config = dict(
    num_hidden_layers=12,
    hidden_size=320,
    num_attention_heads=10,
    num_key_value_heads=5,
    head_dim=32,
    intermediate_size=1088,
    vocab_size=2048,
    hidden_act='swiglu',
    norm='rmsnorm',
    norm_place='pre',
    norm_eps=1e-05,
    positions='rope',
    rope_theta=10000.0,
    rope_fraction=1.0,
    qk_norm=False,
    attn_scale=0.177,
    bias='qkv',
    tie_word_embeddings=True,
    parallel_block=False,
    init='uniform',
    init_std_qkv=0.0292,
    init_std_o=0.0,
    init_std_up=0.0292,
    init_std_down=0.0,
    optimizer='muon_variant',
    learning_rate=0.013,
    lr_mult_down=1.5,
    lr_head=0.00864,
    max_grad_norm=2.0,
    warmup_steps=200,
    schedule='wsd',
    decay_fraction=0.595,
    decay_shape='linear',
    final_lr_fraction=0.0,
    batch_tokens=65536,
    max_seq_len=512,
    doc_mask=True,
    z_loss=0.0001,
    train_tokens=901300000,
    max_steps=13753,
    dataset='wikipedia_en',
)
Each number is 200 + 40 x the weight over its row's rms, rounded and kept within 0 to 999. Layers, rows and columns count from 0. The size before them is the row's rms in percent of the matrix's.

# down: layer 2 MLP down (transposed), 1088x320, rms 0.108, rows 389-417, columns 80-159
# gate: layer 2 MLP gate, 1088x320, rms 0.257, rows 390-417, columns 80-159
# up: layer 2 MLP up, 1088x320, rms 0.255, rows 390-417, columns 80-159
down389,101,176,163,173,210,179,132,163,184,239,230,228,181,243,257,215,283,217,209,251,235,224,219,186,248,228,229,198,175,194,168,168,173,201,219,171,196,205,185,255,230,233,232,159,190,193,243,235,215,188,198,250,192,206,233,165,251,219,207,168,184,257,219,135,283,202,122,204,190,233,233,265,173,240,131,230,255,222,139,161,176
gate390,100,223,169,149,170,196,154,250,153,153,181,186,199,146,182,152,186,159,206,138,198,147,230,164,159,264,153,191,140,257,143,188,182,172,201,290,265,246,184,274,158,222,244,221,207,233,169,220,252,226,163,190,136,151,136,269,257,146,118,205,212,228,191,146,200,187,219,145,208,201,156,150,245,178,222,195,162,235,137,126,221
up390,102,153,250,181,210,206,265,191,246,202,194,211,230,178,203,269,224,210,261,227,218,191,200,163,182,202,211,225,258,205,219,143,229,176,257,147,225,175,184,160,266,160,176,238,216,285,248,192,224,213,148,142,215,200,194,130,237,268,271,149,167,176,164,147,237,174,202,221,180,179,187,187,214,221,146,204,238,248,216,209,216
down390,099,230,241,218,264,223,203,226,162,216,253,224,176,220,209,210,212,284,173,170,236,217,177,156,191,244,261,189,180,186,178,249,252,191,96,182,223,148,214,208,132,208,226,257,186,188,173,224,184,186,154,210,210,196,197,134,208,170,155,96,245,196,194,125,236,162,163,193,212,159,285,176,171,176,225,190,210,195,226,195,179
gate391,106,216,258,175,209,155,190,205,191,202,184,236,188,150,283,178,139,168,282,231,200,226,199,208,231,171,184,183,209,195,176,242,200,177,205,180,223,264,179,195,172,209,209,164,186,155,203,83,193,178,124,220,184,131,173,225,220,191,155,217,210,198,235,126,191,187,159,217,207,223,218,181,244,194,218,222,173,199,248,184,208
up391,100,153,147,213,152,191,170,233,227,214,199,169,174,179,233,249,127,201,250,215,135,247,242,223,177,198,178,183,123,225,170,223,183,183,159,212,207,217,235,199,182,232,180,195,214,219,195,232,252,182,185,175,180,181,312,125,134,212,128,214,205,170,247,237,175,134,177,202,162,209,218,253,198,194,173,222,216,241,215,120,204
down391,103,227,233,242,265,228,211,255,205,156,234,218,160,115,180,208,171,242,216,149,110,170,176,150,139,232,203,147,153,185,232,122,209,164,195,160,161,198,145,245,144,112,248,191,208,208,221,242,217,142,129,164,292,160,145,276,201,175,197,144,235,239,172,198,225,245,216,147,248,194,214,107,277,150,186,133,247,143,224,152,187
gate392,101,246,242,161,192,176,131,166,247,225,234,219,249,197,201,209,127,237,173,148,206,165,205,193,252,182,159,236,130,164,101,171,272,146,192,156,262,203,222,250,161,211,210,219,213,236,274,149,168,221,239,176,259,192,172,231,221,212,184,172,183,236,182,223,189,181,217,225,237,216,259,266,206,206,189,231,264,273,187,149,159
up392,095,253,188,220,114,193,252,243,259,200,136,164,153,189,174,239,178,244,121,167,253,213,114,184,208,197,189,199,256,133,223,112,175,213,263,198,219,180,217,227,219,179,195,251,113,233,282,179,252,281,234,200,214,185,259,209,196,222,234,166,166,163,168,179,191,153,246,243,176,256,201,174,174,184,164,172,177,205,232,168,133
down392,096,218,233,192,187,253,226,154,175,163,237,240,224,221,197,124,212,277,216,183,202,141,116,209,315,168,236,200,179,223,229,332,193,280,259,231,196,232,217,176,196,191,129,154,182,131,181,225,167,111,184,270,226,201,138,180,178,233,219,219,265,199,145,197,228,209,211,187,142,99,195,165,255,229,200,216,163,190,150,209,130
gate393,104,265,184,203,157,157,150,203,158,209,239,120,234,143,217,167,166,225,243,203,244,214,315,199,198,166,187,149,219,200,257,203,234,221,223,156,213,200,231,219,257,179,242,187,221,188,185,213,179,251,179,231,160,194,217,195,204,214,201,171,201,204,172,146,315,158,230,221,184,210,218,255,165,269,213,226,178,211,231,218,216
up393,102,231,254,173,175,194,184,208,236,210,159,265,210,220,218,223,224,260,175,231,193,185,256,177,143,262,156,193,188,261,196,250,237,279,207,163,215,176,201,182,198,123,240,170,141,160,220,294,199,161,168,229,191,178,226,140,256,220,160,168,250,256,215,227,232,223,175,211,140,197,206,276,197,211,262,153,238,153,241,199,264
down393,099,174,194,243,281,177,169,214,216,211,182,236,218,195,257,202,247,174,147,146,222,220,203,149,163,186,172,234,218,205,202,135,213,206,181,237,191,184,240,206,206,203,200,226,236,220,240,266,141,182,166,244,244,185,236,151,249,170,221,177,293,244,204,253,168,219,208,229,215,148,154,168,214,189,232,187,183,154,246,211,242
gate394,099,217,153,244,243,144,177,238,160,200,207,189,230,186,200,212,121,177,187,229,177,182,193,214,183,179,155,211,273,188,236,205,196,239,202,177,210,174,214,215,259,246,248,199,239,209,196,279,247,139,211,230,226,182,118,240,161,182,214,178,122,287,214,108,267,189,231,184,303,182,211,166,280,221,190,217,202,162,178,205,253
up394,094,151,207,152,241,150,213,155,130,90,204,216,177,166,145,197,130,265,167,129,175,228,208,259,186,233,149,169,206,211,151,231,205,273,219,201,137,214,160,155,202,199,223,234,120,187,228,177,180,154,196,205,237,164,177,180,223,184,299,232,202,167,186,188,213,184,225,141,190,207,226,265,261,276,193,223,194,206,178,188,170
down394,099,232,201,219,139,128,243,289,160,298,158,246,174,199,193,194,168,139,206,211,182,245,216,199,237,187,190,198,187,188,169,166,155,243,219,197,207,148,275,187,179,224,255,120,227,253,194,229,234,224,172,149,203,236,233,196,193,195,206,176,215,202,228,233,255,191,195,293,156,208,240,130,176,290,252,217,263,224,257,177,227
gate395,101,166,130,168,199,224,212,202,254,236,180,176,246,141,242,273,117,232,176,213,220,169,168,182,173,231,187,174,227,192,215,97,152,188,203,169,153,104,218,178,181,167,198,204,176,254,202,218,193,253,143,176,209,169,196,234,225,238,198,170,270,219,197,230,217,182,212,219,238,241,147,218,125,280,281,257,167,204,257,216,199
up395,091,232,207,242,210,169,198,201,164,183,225,207,265,137,161,204,253,190,155,141,155,228,225,212,207,198,240,221,215,209,237,109,161,191,254,193,225,189,202,190,260,187,221,298,250,165,162,171,221,238,210,260,147,140,176,195,200,265,214,199,244,177,180,181,205,206,174,167,141,228,230,266,256,208,201,182,203,189,202,211,162
down395,095,239,222,203,180,186,198,196,230,147,208,162,206,156,164,224,252,207,200,253,232,217,182,228,212,200,230,233,252,126,222,233,283,163,160,263,185,273,218,150,188,184,271,234,124,196,233,192,205,229,203,198,184,204,247,162,173,164,155,210,179,194,232,161,119,227,267,209,128,166,174,203,225,232,265,128,181,222,205,159,205
gate396,104,182,222,136,204,191,257,250,320,72,187,219,234,242,138,189,199,218,215,196,234,224,268,242,185,169,246,247,172,163,206,199,298,224,186,241,158,147,201,192,245,245,231,207,140,247,174,224,223,289,264,179,159,194,161,187,240,217,163,174,192,142,215,187,221,194,251,124,193,179,171,171,211,169,213,165,202,246,211,170,216
up396,101,192,230,241,171,197,210,214,184,307,179,196,195,185,201,155,198,174,141,222,170,221,187,183,228,277,288,137,164,245,303,188,186,152,208,201,228,196,223,199,223,164,180,173,248,149,197,158,199,264,243,187,249,228,203,206,200,250,126,109,195,200,195,171,247,196,117,157,162,216,180,97,163,206,225,195,174,256,191,155,248
down396,099,172,175,261,266,223,251,173,184,248,217,195,146,163,165,153,218,201,208,241,213,171,136,252,169,227,264,237,205,201,130,190,218,186,237,158,191,222,262,144,201,232,227,182,235,175,215,134,162,182,106,205,172,218,152,123,230,213,222,220,141,159,229,213,222,172,282,161,241,214,118,182,236,151,211,156,244,225,174,199,203
gate397,103,193,170,162,201,223,162,227,214,129,245,207,175,216,193,147,171,175,208,250,141,221,255,234,89,213,212,171,204,193,206,188,196,188,221,284,168,171,198,259,223,236,176,177,248,214,115,227,190,289,180,139,239,247,177,214,97,164,155,233,189,275,204,179,183,251,174,225,194,268,197,238,239,179,227,169,232,254,212,226,205
up397,101,206,203,144,153,218,203,135,198,143,197,186,125,211,246,258,171,192,138,227,171,167,213,105,181,213,262,186,225,194,145,197,240,211,151,204,176,170,243,170,151,181,239,189,174,200,244,171,174,193,263,129,306,223,110,239,160,137,183,225,273,222,261,213,207,235,174,180,179,207,197,239,215,238,174,238,199,200,169,207,188
down397,101,184,198,161,241,237,187,219,209,116,178,125,150,207,175,229,100,163,210,245,170,207,150,229,251,186,122,214,178,157,150,237,209,253,179,190,84,229,113,259,184,174,210,256,207,362,202,225,144,174,182,182,205,230,224,225,166,114,223,165,181,163,224,185,248,223,199,207,188,206,147,162,221,165,162,211,144,227,215,160,232
gate398,100,157,252,224,226,191,240,210,129,253,264,194,312,217,229,241,194,180,161,167,189,263,313,179,216,220,150,158,224,239,164,128,267,241,254,99,212,185,206,193,203,209,251,174,194,206,191,190,200,189,210,196,199,154,213,198,197,224,257,225,204,183,237,266,143,210,208,233,170,154,186,196,205,227,190,206,190,130,179,177,161
up398,098,81,200,127,266,126,141,109,259,167,209,241,161,220,218,215,79,208,215,266,142,188,216,221,250,180,205,192,192,223,210,108,233,159,184,189,155,161,151,232,183,239,153,206,222,201,222,216,188,137,180,234,229,194,158,102,155,210,260,166,150,227,180,281,179,196,155,198,235,280,209,249,208,192,237,241,178,163,286,190,220
down398,099,276,110,221,242,219,228,123,225,172,260,238,188,236,178,201,170,234,176,252,182,178,268,236,176,166,214,175,180,153,184,143,205,224,195,175,229,247,266,166,266,253,174,167,176,216,161,168,232,219,286,155,172,228,166,114,214,198,245,280,190,184,214,188,134,132,250,201,170,175,202,185,235,210,236,225,290,289,246,197,247
gate399,099,173,193,247,203,194,212,159,233,216,235,267,171,180,136,170,173,230,203,197,225,275,164,164,72,221,227,183,191,186,203,169,137,198,182,206,181,205,208,292,216,139,235,142,157,155,231,162,181,172,208,169,222,238,308,170,260,195,271,171,173,163,205,145,134,207,294,234,201,202,131,190,235,137,192,199,194,180,195,235,185
up399,103,223,182,269,163,195,211,98,192,169,299,154,243,228,228,241,233,176,227,253,205,197,152,162,196,181,201,186,180,147,256,124,202,243,236,236,147,218,244,181,146,160,237,200,200,164,199,133,187,273,200,81,224,203,194,230,189,240,155,176,235,203,243,282,175,165,190,242,186,120,219,234,205,237,262,168,167,233,209,171,228
down399,101,257,207,271,174,188,214,197,167,211,170,207,150,144,177,201,139,196,136,203,181,190,116,280,205,190,172,184,179,196,177,218,259,281,118,224,184,228,206,189,216,128,219,241,252,220,255,164,230,193,202,216,216,220,159,172,268,183,169,192,227,188,184,274,178,221,197,156,220,187,181,240,199,188,306,270,171,208,180,241,202
gate400,100,201,218,228,242,252,213,240,177,152,139,237,203,105,268,195,146,218,215,157,186,254,230,166,234,160,205,148,216,150,241,198,201,229,202,228,274,198,232,186,243,107,193,155,289,245,96,181,159,203,218,175,230,197,208,148,207,254,162,225,170,205,236,204,206,212,159,182,217,270,225,246,196,211,203,212,246,201,146,229,173
up400,098,187,196,190,236,255,221,114,143,230,191,246,95,139,269,194,174,219,217,246,187,148,235,291,161,191,216,196,247,263,160,103,229,212,210,194,280,150,213,168,172,205,165,262,211,199,153,269,160,207,242,173,208,191,160,173,169,226,157,206,142,187,253,225,219,212,182,227,208,241,238,147,294,217,257,225,186,259,128,163,172
down400,098,232,172,186,117,237,169,251,255,207,182,198,163,216,181,228,238,195,226,251,193,158,229,235,232,227,195,240,137,246,195,225,163,168,176,181,216,175,191,224,253,295,161,253,158,202,221,220,99,240,164,252,256,112,211,146,265,222,173,243,215,183,189,248,224,164,180,226,206,191,145,217,210,235,326,161,173,158,142,176,179
gate401,104,173,240,211,126,245,139,195,199,188,153,152,165,212,179,277,239,143,228,222,269,174,209,201,245,262,163,155,188,190,218,142,169,156,187,177,168,199,220,135,206,236,171,252,141,213,193,204,219,186,159,160,204,149,202,125,162,226,162,220,186,207,173,199,180,190,206,77,192,230,215,255,120,196,178,285,255,169,180,188,183
up401,097,234,140,215,168,267,191,206,226,183,256,131,199,213,174,180,218,215,245,137,301,198,267,194,277,286,233,168,158,146,208,181,206,224,188,299,224,213,241,90,143,178,174,257,142,271,142,198,205,281,170,184,304,190,249,166,154,156,139,141,233,249,178,229,211,246,150,188,171,222,230,156,146,212,236,204,240,221,150,209,205
down401,100,201,224,169,238,212,222,179,192,206,141,158,218,150,219,114,205,203,186,176,258,210,232,145,222,282,255,194,253,210,228,232,198,225,255,151,89,207,195,82,179,169,206,167,210,188,162,187,193,238,193,156,185,193,157,232,187,187,192,130,188,112,221,129,174,280,207,209,282,192,139,272,243,205,238,196,250,252,138,147,270
gate402,099,124,121,252,204,212,154,199,246,214,215,167,229,198,266,182,266,204,234,217,214,248,274,190,152,217,175,218,178,239,208,175,277,180,277,115,163,149,142,203,243,162,228,195,148,255,154,197,237,222,185,229,217,223,174,205,134,222,213,128,202,215,204,258,227,195,218,199,236,159,256,210,166,233,200,198,248,242,168,184,195
up402,098,148,164,285,198,119,291,167,199,196,245,199,238,200,213,217,190,153,208,286,230,288,209,121,235,273,215,172,246,221,201,189,264,229,274,187,260,162,204,223,189,183,194,239,131,197,233,152,221,183,154,175,204,236,192,203,122,216,213,181,221,163,143,201,177,218,202,194,196,203,255,183,212,198,214,182,201,237,145,151,128
down402,094,205,242,233,177,211,215,211,206,126,209,175,136,174,144,218,210,138,171,205,201,173,183,158,172,195,211,285,232,250,213,214,165,197,257,254,222,193,131,159,164,173,209,207,166,197,232,159,203,196,260,200,261,261,207,145,181,206,197,206,190,145,157,191,190,224,226,107,187,164,231,114,227,228,192,226,173,240,112,270,109
gate403,096,216,204,161,183,200,154,222,198,240,226,214,213,180,214,225,173,201,204,212,109,243,209,129,179,122,242,121,212,217,253,186,127,189,99,218,215,159,139,156,135,267,171,233,202,188,238,259,132,189,184,235,197,228,245,251,154,223,298,287,213,189,284,224,190,161,235,172,214,204,202,193,125,230,226,179,224,171,107,235,197
up403,098,136,232,227,209,230,267,250,209,131,251,254,191,157,182,174,211,269,264,248,210,210,209,257,174,214,188,224,196,176,151,156,192,185,178,177,190,178,204,229,184,188,129,192,198,222,158,171,187,224,229,270,300,198,262,150,206,209,237,217,215,123,196,152,200,113,269,242,177,184,116,202,148,206,232,200,205,248,131,201,150
down403,101,179,156,248,233,246,184,161,224,288,193,264,210,142,126,245,210,270,210,239,247,183,233,211,195,226,275,183,159,147,191,210,161,186,226,210,156,252,219,282,243,217,165,214,163,194,166,202,154,230,164,205,277,221,173,239,223,187,210,142,210,186,223,209,169,250,208,198,176,226,215,237,158,239,204,184,188,186,229,135,173
gate404,100,255,217,203,227,225,206,156,250,206,149,231,207,237,241,166,152,193,191,234,295,85,263,180,271,220,176,128,202,202,164,118,242,194,218,186,191,263,246,173,263,151,180,224,230,153,173,205,223,237,166,153,217,227,170,271,217,159,199,195,193,183,258,193,200,213,181,91,182,290,217,214,221,191,269,209,188,213,252,202,219
up404,100,147,166,159,137,224,187,280,219,197,144,181,123,122,237,217,195,140,254,151,165,277,216,268,168,256,165,172,176,269,160,188,253,151,242,186,277,214,147,171,136,105,224,213,223,182,149,192,219,179,176,175,130,208,161,169,208,232,200,171,249,242,220,183,222,189,150,132,188,193,199,161,207,253,239,209,269,126,130,190,256
down404,101,229,182,288,246,242,169,282,189,183,300,140,149,132,201,172,236,191,221,220,240,189,147,213,187,105,219,206,129,229,272,192,220,199,254,226,195,218,211,185,183,213,252,286,266,241,269,204,194,193,179,214,182,119,158,179,229,134,155,215,215,188,174,162,186,162,142,152,229,148,221,239,246,128,224,191,215,150,148,246,229
gate405,109,215,218,246,252,181,215,193,225,194,217,223,238,231,176,142,169,150,205,147,185,218,213,231,125,178,182,193,170,187,144,265,147,111,208,305,149,181,145,229,201,153,129,296,180,281,179,247,202,269,130,144,192,187,116,231,228,208,173,213,195,186,174,190,187,202,183,191,138,180,257,177,138,272,184,157,112,252,250,244,186
up405,105,171,174,195,201,221,173,187,172,204,244,226,101,231,164,212,133,216,138,190,189,245,161,180,220,207,215,286,178,224,107,266,204,205,198,189,230,193,214,224,214,208,206,215,153,237,286,227,242,235,220,138,158,209,224,207,218,186,243,157,245,150,186,196,179,188,289,170,145,215,202,127,277,222,207,184,157,299,228,156,251
down405,102,154,190,178,265,162,251,186,236,172,161,193,208,192,211,216,263,201,171,234,256,204,219,170,264,206,264,186,200,186,200,191,203,218,85,186,183,201,86,213,249,228,172,189,203,185,199,146,148,189,205,161,207,160,166,253,184,164,216,227,185,185,248,175,220,191,215,128,218,277,232,155,242,114,225,199,207,179,129,244,219
gate406,097,200,239,180,146,226,145,206,222,222,176,208,202,191,176,197,215,219,224,231,167,187,201,256,161,250,218,241,159,251,190,279,239,244,186,157,179,164,203,199,188,230,240,237,237,178,251,201,204,244,167,207,284,172,197,262,168,207,138,178,265,232,201,158,239,175,200,213,241,239,230,218,116,190,212,205,268,237,216,116,283
up406,101,212,195,186,248,168,135,264,245,188,218,194,244,163,112,170,146,174,249,205,213,233,251,221,169,209,204,211,154,182,273,135,266,170,267,209,183,175,170,272,201,230,186,291,154,240,178,239,186,248,161,146,143,205,226,225,135,180,217,231,230,232,188,260,245,185,185,255,95,220,153,235,128,213,101,202,326,217,154,217,144
down406,098,277,226,168,180,207,249,188,184,188,156,199,222,193,257,232,183,127,160,246,164,190,234,211,153,224,214,138,157,225,215,217,218,260,160,237,168,164,205,247,187,147,188,154,197,233,155,239,222,229,208,273,223,215,209,191,274,188,195,226,149,158,227,238,143,189,259,295,185,161,153,215,205,244,246,164,183,227,263,155,211
gate407,100,225,251,177,175,154,271,193,204,120,265,249,253,212,155,204,215,236,126,218,186,208,255,154,213,236,179,197,276,280,173,237,187,175,140,190,209,171,176,144,150,230,131,196,185,245,89,241,197,175,230,202,246,166,180,177,171,169,301,170,134,239,229,163,185,246,189,263,176,170,216,159,198,190,230,201,143,131,130,186,169
up407,108,235,223,226,178,261,247,150,190,232,177,154,161,176,146,172,203,158,234,162,190,107,284,208,235,226,238,191,245,215,193,136,219,146,169,224,231,178,201,230,215,189,232,194,214,143,205,160,161,157,184,259,180,126,182,212,183,166,175,211,185,218,151,249,131,214,207,109,261,265,196,277,130,203,184,233,254,177,219,139,150
down407,105,224,177,201,142,230,223,117,210,282,177,192,202,161,192,204,291,181,249,176,202,183,231,167,194,181,177,245,157,155,211,179,267,202,199,149,287,205,219,226,215,234,170,192,263,109,181,196,224,266,192,202,222,168,274,149,176,212,164,170,283,213,158,178,160,216,169,217,136,204,183,165,218,184,164,193,173,155,213,218,189
gate408,101,204,218,273,187,240,206,173,168,250,119,200,295,235,207,247,196,142,264,197,194,174,202,194,189,219,174,259,148,142,238,176,251,196,272,209,244,120,146,264,205,212,126,204,186,151,173,166,248,175,155,151,263,202,254,183,199,211,196,192,156,279,190,186,145,258,124,189,205,233,157,152,180,195,151,205,160,155,194,161,170
up408,095,244,198,232,157,207,279,156,217,125,192,204,210,161,156,222,180,143,226,279,193,226,204,179,275,183,260,256,138,209,141,197,187,208,182,204,201,234,305,157,149,271,236,161,216,172,215,195,229,252,174,132,161,209,177,157,203,221,187,231,162,255,226,238,131,255,235,194,236,199,175,175,171,311,219,203,206,147,173,165,304
down408,100,172,171,204,148,182,250,243,252,269,138,239,258,172,183,180,167,210,131,193,297,217,124,127,178,183,159,231,146,148,252,235,226,250,243,196,170,207,191,150,243,197,161,227,318,249,205,202,259,228,157,166,207,216,127,141,221,204,251,198,229,221,184,212,211,192,291,195,174,137,220,194,306,210,218,219,177,193,195,194,198
gate409,104,107,203,192,196,226,203,197,245,194,247,181,197,176,163,229,177,185,221,195,288,199,219,190,163,268,183,181,175,188,172,173,223,226,224,217,277,251,146,209,220,213,146,180,208,267,184,226,188,191,204,211,193,164,129,178,180,200,151,197,204,161,226,86,226,250,181,208,246,118,197,190,166,247,235,230,180,210,205,218,220
up409,103,241,253,210,194,195,224,168,293,214,218,188,149,162,200,150,190,158,198,142,228,206,180,120,238,242,159,188,147,265,188,188,179,256,204,149,265,171,185,262,220,170,131,235,207,193,179,231,153,184,171,129,230,187,178,132,190,159,251,204,189,259,189,220,267,207,190,235,143,130,234,125,206,162,163,185,186,198,194,181,230
down409,104,155,247,234,196,204,179,141,227,235,182,207,205,162,209,228,105,173,174,225,203,160,230,221,242,130,184,239,231,186,260,133,186,198,213,161,125,275,321,253,210,247,171,196,238,266,275,165,238,216,212,199,257,210,166,121,176,187,199,253,193,180,222,273,160,229,250,259,234,206,211,246,313,228,226,178,189,144,319,233,216
gate410,105,155,191,198,217,209,238,192,171,225,235,190,271,191,185,293,207,270,204,250,270,149,255,195,194,196,215,204,243,185,229,148,86,201,177,189,290,179,141,277,220,225,186,200,168,229,168,201,183,143,226,212,186,204,238,183,197,142,144,161,174,268,111,147,201,180,116,152,155,177,139,297,204,205,234,212,192,242,250,176,141
up410,101,176,214,163,162,136,241,227,181,264,242,216,168,178,171,226,108,181,206,226,176,152,191,200,176,226,221,157,213,179,139,223,193,172,205,259,211,286,202,147,231,176,111,179,249,141,235,142,235,150,137,196,164,150,184,284,274,160,213,225,187,176,175,207,153,196,219,227,179,167,238,138,244,141,188,177,182,241,213,182,205
down410,101,248,116,205,279,191,215,230,229,199,124,265,200,109,155,154,152,211,329,219,190,165,215,200,207,267,237,221,156,273,152,213,303,162,117,252,190,168,220,189,177,178,125,214,218,199,215,210,133,177,219,160,219,181,125,185,174,244,188,229,193,166,233,247,181,245,275,263,284,155,211,156,182,200,184,239,216,201,162,85,178
gate411,097,171,171,232,186,217,171,220,172,76,176,172,177,183,197,179,224,162,185,192,222,258,176,116,189,195,220,210,211,141,229,221,174,221,156,142,175,257,243,101,226,175,183,189,213,194,159,218,230,236,219,154,131,207,230,196,227,264,209,205,190,175,214,225,216,289,197,170,218,88,201,238,234,235,221,207,176,194,154,225,271
up411,099,155,201,265,206,219,157,276,220,171,263,234,174,181,243,213,232,159,155,228,274,153,199,284,243,207,215,188,181,259,172,155,228,266,251,196,148,272,306,183,230,184,213,260,194,194,168,209,181,185,186,211,196,187,168,123,208,224,226,216,283,182,158,200,155,261,155,150,169,265,160,307,237,142,199,159,151,233,204,260,269
down411,100,110,207,168,181,206,143,247,242,259,189,203,241,188,252,154,193,178,220,147,267,188,241,250,225,190,252,216,239,230,216,235,253,213,143,250,245,276,200,250,154,163,144,168,191,206,283,177,223,193,227,258,257,109,234,133,201,228,194,241,229,235,176,222,200,199,203,184,231,179,247,234,200,217,179,150,199,257,253,182,154
gate412,102,203,174,175,197,209,181,197,229,198,197,274,162,212,90,128,210,194,195,239,157,158,170,93,165,171,232,189,234,202,166,228,163,234,220,167,203,175,207,212,110,226,190,151,253,297,228,174,164,230,226,112,168,193,226,187,179,143,175,282,188,203,149,218,256,184,190,165,265,199,159,241,253,159,171,197,211,220,212,208,243
up412,103,133,183,167,272,169,205,259,165,128,248,131,157,207,158,252,121,178,209,183,193,227,115,227,157,159,274,206,275,204,216,225,192,195,198,204,183,163,234,145,168,210,155,183,256,265,203,228,182,193,196,171,201,224,277,147,175,187,171,277,206,232,203,204,207,197,202,147,211,323,155,194,219,153,200,236,265,214,193,128,138
down412,104,198,140,235,186,138,220,166,222,184,239,185,249,203,193,193,135,205,196,222,263,184,135,208,189,177,192,194,196,167,138,258,224,136,255,186,199,183,183,160,156,214,194,216,197,242,219,202,203,260,183,310,177,190,216,249,159,183,254,264,241,212,232,188,152,249,176,180,302,249,204,186,163,196,186,220,240,215,275,203,270
gate413,100,213,232,232,179,197,203,215,266,171,193,116,211,214,179,233,283,178,170,235,230,258,206,160,162,203,205,174,153,191,148,235,224,187,235,194,226,147,259,184,210,143,210,139,185,228,256,121,241,221,193,194,214,265,207,228,216,235,265,216,205,237,139,200,92,232,236,206,161,188,136,228,215,211,185,284,230,182,232,230,166
up413,100,149,230,182,239,146,221,191,185,160,155,179,110,150,199,200,172,255,183,238,191,209,231,111,175,228,270,198,201,221,162,235,164,209,186,188,242,200,205,191,191,227,241,208,220,187,198,192,211,182,166,145,226,210,195,216,192,119,208,228,218,187,212,243,257,185,205,299,218,121,258,276,185,196,183,246,157,260,218,190,194
down413,100,216,196,243,213,127,183,172,213,162,201,177,209,162,191,268,203,168,162,186,209,174,203,205,220,220,153,221,238,163,181,177,178,226,234,141,229,179,200,214,209,228,111,216,181,89,218,155,190,186,213,153,209,271,198,240,178,199,259,201,209,153,181,244,229,220,216,202,159,180,148,177,188,289,178,182,152,223,194,191,160
gate414,096,187,101,226,271,200,199,215,250,264,175,119,215,184,158,202,182,219,208,170,164,217,209,250,147,174,203,160,175,237,227,166,156,163,206,258,233,185,209,221,156,194,210,205,169,183,220,171,134,199,213,115,233,212,213,179,217,221,152,196,288,144,200,140,198,219,213,135,188,101,212,165,212,161,214,205,254,246,185,173,227
up414,099,231,217,160,189,216,145,257,203,189,219,184,297,200,186,155,216,233,250,246,264,144,209,177,173,142,220,196,163,220,234,276,158,193,214,312,207,158,304,190,180,217,203,167,169,249,166,188,235,190,237,164,247,184,273,157,129,228,209,220,278,193,143,247,188,232,158,142,251,226,196,198,176,203,214,205,158,179,152,169,234
down414,096,141,226,217,180,216,159,174,189,179,234,228,148,197,211,172,234,184,224,219,217,140,184,239,173,208,215,137,178,185,157,141,182,234,194,229,224,179,218,225,193,242,219,263,209,184,118,247,167,173,145,219,151,168,255,193,164,164,184,254,239,200,293,126,194,270,238,236,236,165,256,196,199,200,254,205,156,188,191,179,248
gate415,104,181,224,203,176,228,174,143,151,220,144,214,290,141,214,240,260,152,179,238,206,203,195,210,230,263,209,173,207,170,216,169,209,234,189,265,164,161,133,139,166,218,173,196,136,177,170,208,212,165,228,196,172,273,210,194,231,261,260,229,284,233,207,140,199,141,190,198,169,237,161,114,267,238,235,217,198,192,175,186,150
up415,102,197,150,203,212,245,196,146,230,252,191,241,149,233,247,204,189,165,254,182,129,155,226,211,152,181,165,222,134,196,200,194,183,233,169,135,226,176,190,242,184,179,253,170,282,98,169,272,156,194,230,249,194,174,188,224,163,140,196,88,250,187,162,252,198,137,233,226,209,208,208,224,199,189,136,133,223,235,262,159,157
down415,100,152,239,118,141,181,203,110,222,247,178,205,184,181,176,173,256,201,139,126,190,136,246,187,266,182,224,235,216,235,181,248,254,170,179,160,248,176,144,158,187,185,255,174,225,214,217,183,127,191,196,163,201,243,229,193,193,191,221,203,227,175,240,185,164,217,239,201,143,273,239,194,185,158,223,185,236,159,218,160,220
gate416,100,215,302,177,223,199,248,149,170,199,219,174,205,246,179,244,252,216,258,189,227,215,282,142,274,179,191,209,140,240,244,132,230,193,148,141,182,254,273,199,283,182,160,185,182,265,189,218,186,213,126,140,184,238,191,215,235,179,90,196,209,292,196,215,218,187,169,203,210,157,182,202,223,128,152,152,191,243,215,156,214
up416,095,109,217,219,221,198,109,227,231,225,153,196,212,218,240,152,218,156,174,177,210,187,210,252,204,123,176,253,227,170,151,158,210,172,193,155,242,206,195,214,209,235,203,219,235,103,201,172,223,251,166,264,166,225,122,169,183,261,220,280,171,247,206,241,313,210,249,180,234,260,211,122,223,196,177,234,158,115,215,191,269
down416,098,110,148,184,212,215,215,233,220,201,220,232,194,137,179,220,166,179,157,232,269,212,235,251,237,222,235,223,163,144,237,206,127,215,282,137,193,264,270,151,253,180,237,150,233,119,200,190,276,278,234,172,238,161,220,208,249,260,260,184,129,197,136,292,190,227,286,193,139,193,150,130,297,165,217,220,201,270,216,236,180
gate417,099,205,206,213,184,191,154,238,220,184,187,197,146,174,215,215,121,191,194,132,240,132,184,233,169,204,247,195,236,192,252,164,154,105,172,221,171,191,269,152,172,221,182,179,156,198,178,284,166,227,140,252,150,235,188,208,197,190,199,149,305,217,120,220,196,198,206,261,209,237,156,153,265,190,229,124,165,220,160,178,220
up417,103,220,226,239,212,206,231,265,155,250,214,132,186,249,186,224,155,223,193,178,256,142,133,199,235,202,265,185,224,137,161,193,151,171,178,208,227,167,248,176,120,183,220,173,222,175,152,204,164,183,159,187,270,241,254,163,231,203,112,217,288,222,220,227,178,162,194,230,217,152,243,193,206,156,148,274,208,257,190,232,156
down417,101,131,282,139,141,180,214,172,201,238,179,198,228,206,162,233,277,167,196,219,221,194,130,178,163,224,206,183,222,216,196,174,218,152,155,306,195,151,254,204,198,201,193,180,259,236,202,225,188,132,245,258,173,244,227,162,203,247,224,157,218,178,225,204,303,213,182,233,195,174,199,162,229,138,212,125,174,226,240,143,117